config.toml
n_kv_head = 3
head_dim = 64
activation = "gelu"
qk_norm = false
tie_embeddings = false
init_std_o = 0.00686
init_std_down = 0.00686
decay_shape = "pow"
final_lr_fraction = 0.1
seq_len = 512
Each number is 128 + 24 x the weight over its row's rms, rounded and kept within 0 to 255. Layers, rows and columns count from 0. Numbers have three digits each. The size before them is the row's rms in percent of the matrix's.

# k: layer 8 attention key, 192x192, rms 0.118, rows 115-127, columns 64-127
# q: layer 8 attention query, 192x192, rms 0.112, rows 116-127, columns 64-127
# v: layer 8 attention value, 192x192, rms 0.189, rows 64-71, columns 64-127
# o: layer 8 attention output (transposed), 192x192, rms 0.164, rows 64-70, columns 64-127
k115 128:099118126139103163092158128155149126086127144187166128075112108125109098123128139157147099163097104147130135140143141141120131125103115133153111146157094115135083114109143096080139129146115080
q116 126:107122130180094136152128116188123128143105157129156148103089126131143146127101149153172131122092158130119145121147161168138132151148157153143136170096115120122119092147095139119098146109128154
k116 131:204103122146119141142120151176119102152090117162128170128110151116151142114107139149107105106131142161190135177141154149133147116134123154122077134107134147122096094105127133211138094097104114
q117 119:133177118084091126096115165101150140120137152080105121121128149159140134150078157132116093139153141134088111093109138104162119118119099150146102130115100152165111088118118098152121117119113143
k117 124:167148102128124118143134130148111098139102131104123113130111134130107093106104151114081088133122119167110100134141152125138129152060124157145123144128133092183128138115111124121131148127117141
q118 124:110095114154133133132102157107076112128117132145134138084090122112132132136104131116128126168149125143100126138090132115126092158142130117132153149133094127165170153170112151154089121144117153
k118 130:153131127105143169111156154130120131127157107154155157163121096079126144149130172129145130121119140075072140138097141126124113125189114152123131090116088121149113148137151142151093122135074139
q119 133:152138107115107115128133133139162157141102177087118079123134136118117104137133143159142117102121155103107149117115105096116145142157084111147130135151102137156119075155127138131139153132134091
k119 133:169094098141106136126130145123122142132155136119133116153119106123136117106116153142136107121152147147096122154118083102135153135127114123149084156154122148113122124153164135124131145151079107
q120 139:177129137136171167147148117124085134111130117122132107104079105180167122138107098140113122128128094123149102124172076140129136117087131092147115110090126145113119128127084151112095130103150148
k120 134:127174124090135124140109153149102146121121106123143125132135136153149105128164171128098131171120124127146127111159089094086145129151092100112138129117141121138165113136124126136095130125160109
q121 124:141150141113136136102116104142135103104125072111142100140093158108196186160099147115135148142155119168127126123093165118117138135138155127144107148146130159128119098157128124089080153132152126
k121 132:130127142126158157073118133124143096098137127087162185176130156138132151124112128127130145097174135139099157057143107149134139118110192110135116143089102098144122120168102151090140131145141158
q122 128:112120125164117103108105125114087180168119118110089166142159149091136102110115137136135114117142103158116117108154071145079129150140127123144126141090108142122106153142128167125131133142082143
k122 131:122159136143139130153111142096152124129122113098089174092141099113154147126114128134095112172119162117119138132133100110158125153186105072130142101115094127123121161104132109125129116106101104
q123 130:133163123127128103098145134163135091174150135098128143106147126079149148136130118141109111117091144146133119087122139122114118144144151135135170163145136142131159110132153164133113156116143135
k123 131:140151111115148151144108090155095117165178113176089133145129070091137110147108140118127135104120142108099146126125135143156186128108098121113113149125134134125107147099108136125158146120142129
q124 128:127118098105126160121143065139184164140164186138153136112144133130138152136101110137092157146147138132135171124127120124148123121144139174112118142096128135183124136141122123117153141106094115
k124 126:100093104120096120134131085146120125100173116111130132073139112103093158145088090168106103103138117136137109135148088133132123100158128136100154094115139133123111137138146119109120141102128136
q125 132:132146129107131130166132113130088115117180147149115118122144097115133185099117159105177083134107181149130191138141129104086144131120144145172153126135149099122102154166134107153120126131117103
k125 134:117081108122159125170097117146162118123121120140104117138144132163153127150181139121086140185132141127120165147111133115127122109087101144131173115101094144118097138138137125146124132132106129
q126 135:113146129115129152132140170100183145132107107132149113095150144168103133140084144188106118111126121139142133112141119116117116117127140115094144114140139138098169129156102102132111128162130175
k126 135:139123158149092149080135140138082138154104141148132122098168134119126094152106153132122104140111140145113153135159086112122104156082119088124136111123121133128138140145092100163116175114136163
q127 129:141149143144128129097138113147143156114156163117164067159151073175108111119117092144127168098104164133131120124119119099120132157131112141129099133111120103081088182093111130128114147105116116
k127 129:163140119123105119126131094099144154154123109141115086138098121133141122154119118113109127098102094146091164126124133111119095111099098135104098153131120151125122107116156093187127137120156107
v64 140:125159166148122142128108094098141161126164116132137142141125091124130095107121147144173139094138130117147106132129127139168157142150115107119099142089097168129108096138092112100119162112141107
o64 135:117156129111124171104140111119087133119131082117078126143119140106089140159135136096119129150149127135102112071132132081123089142165080132127159118128132142127143152100138133153122154115126115
v65 149:131116129126167127100135152128205123168102129114144154104130142130146130171162117123104115115159112115119102107147088117165080141162127142125142132096160133169140178122094179141126063138153083
o65 140:146190163138103098124147115144148149088162169115097169118119167110123157081124142131127119170144128130108116156095133109103136136102121109151114110140118133124132107117149139136124152090130173
v66 150:105132136127113147113121154146135162079129180124143136139127099175081129169109102092097075117131165115123106117123146118163102136144128124115121167143104099150113122107103132152124091095109157
o66 140:120081133141108177103097105112162113150135147097104157090114118154147138094124145127177189138138114129133140140089127135117163122090159174171096059107080117145158097097105159135137100135095106
v67 145:126133138109116116128115131151103093130103130154201177171140112126164154139095114099128189108146091115114139138143133099068140140137126133139117118088150156140145130098176097145125143143132121
o67 138:145111095133157158120115115102136158130132124093081103130097127134100089168108095139157096105133179146159156151128133167115154126109105098126118135138090117110099122101081089103125124177153168
v68 146:132122127133153134103149103090094137129115140151093133163147115123099133177086162144131109109134122108133107106123166134109101120108116145107133114112184108086143116142135169144128076123142114
o68 140:145123146137151086130121132137148146153164101152147092129150145100163115129115178133108105155113152130089136128143124123115168122112135139111088101098104125065096134137144076121129182107114121
v69 153:168074137134119119115151116125136131121106128103130108166144131100107121079099143147137089135123070126115133116205104109164166123154152058181125117125129157129084189123112104128105101138151146
o69 141:091155106088094096158130140171156160151122089162114163114126144151100158114187098106115142111120139158130131145164133130133113155143128153113120146115139115140129095174145169130103152126140112
v70 151:083102125157118146088141129107127146137132120098162109116144130160168104126118096133109096197088176107101143124138136154158132127105154127134061097096113148145151128145164091122126125126133140
o70 142:142162163146131117166117129138167162103127097128114117131106129120136134168123114118127153059137114094124142118120163128123119078165164140161096121138131087116128169080148134158141127109130128
v71 158:142122084130105126130121089128200147120084111118107106120155098126141148140118143115158099143157133125154138129098122149093120098159123137119137117145107112172146099123162148131158158103103139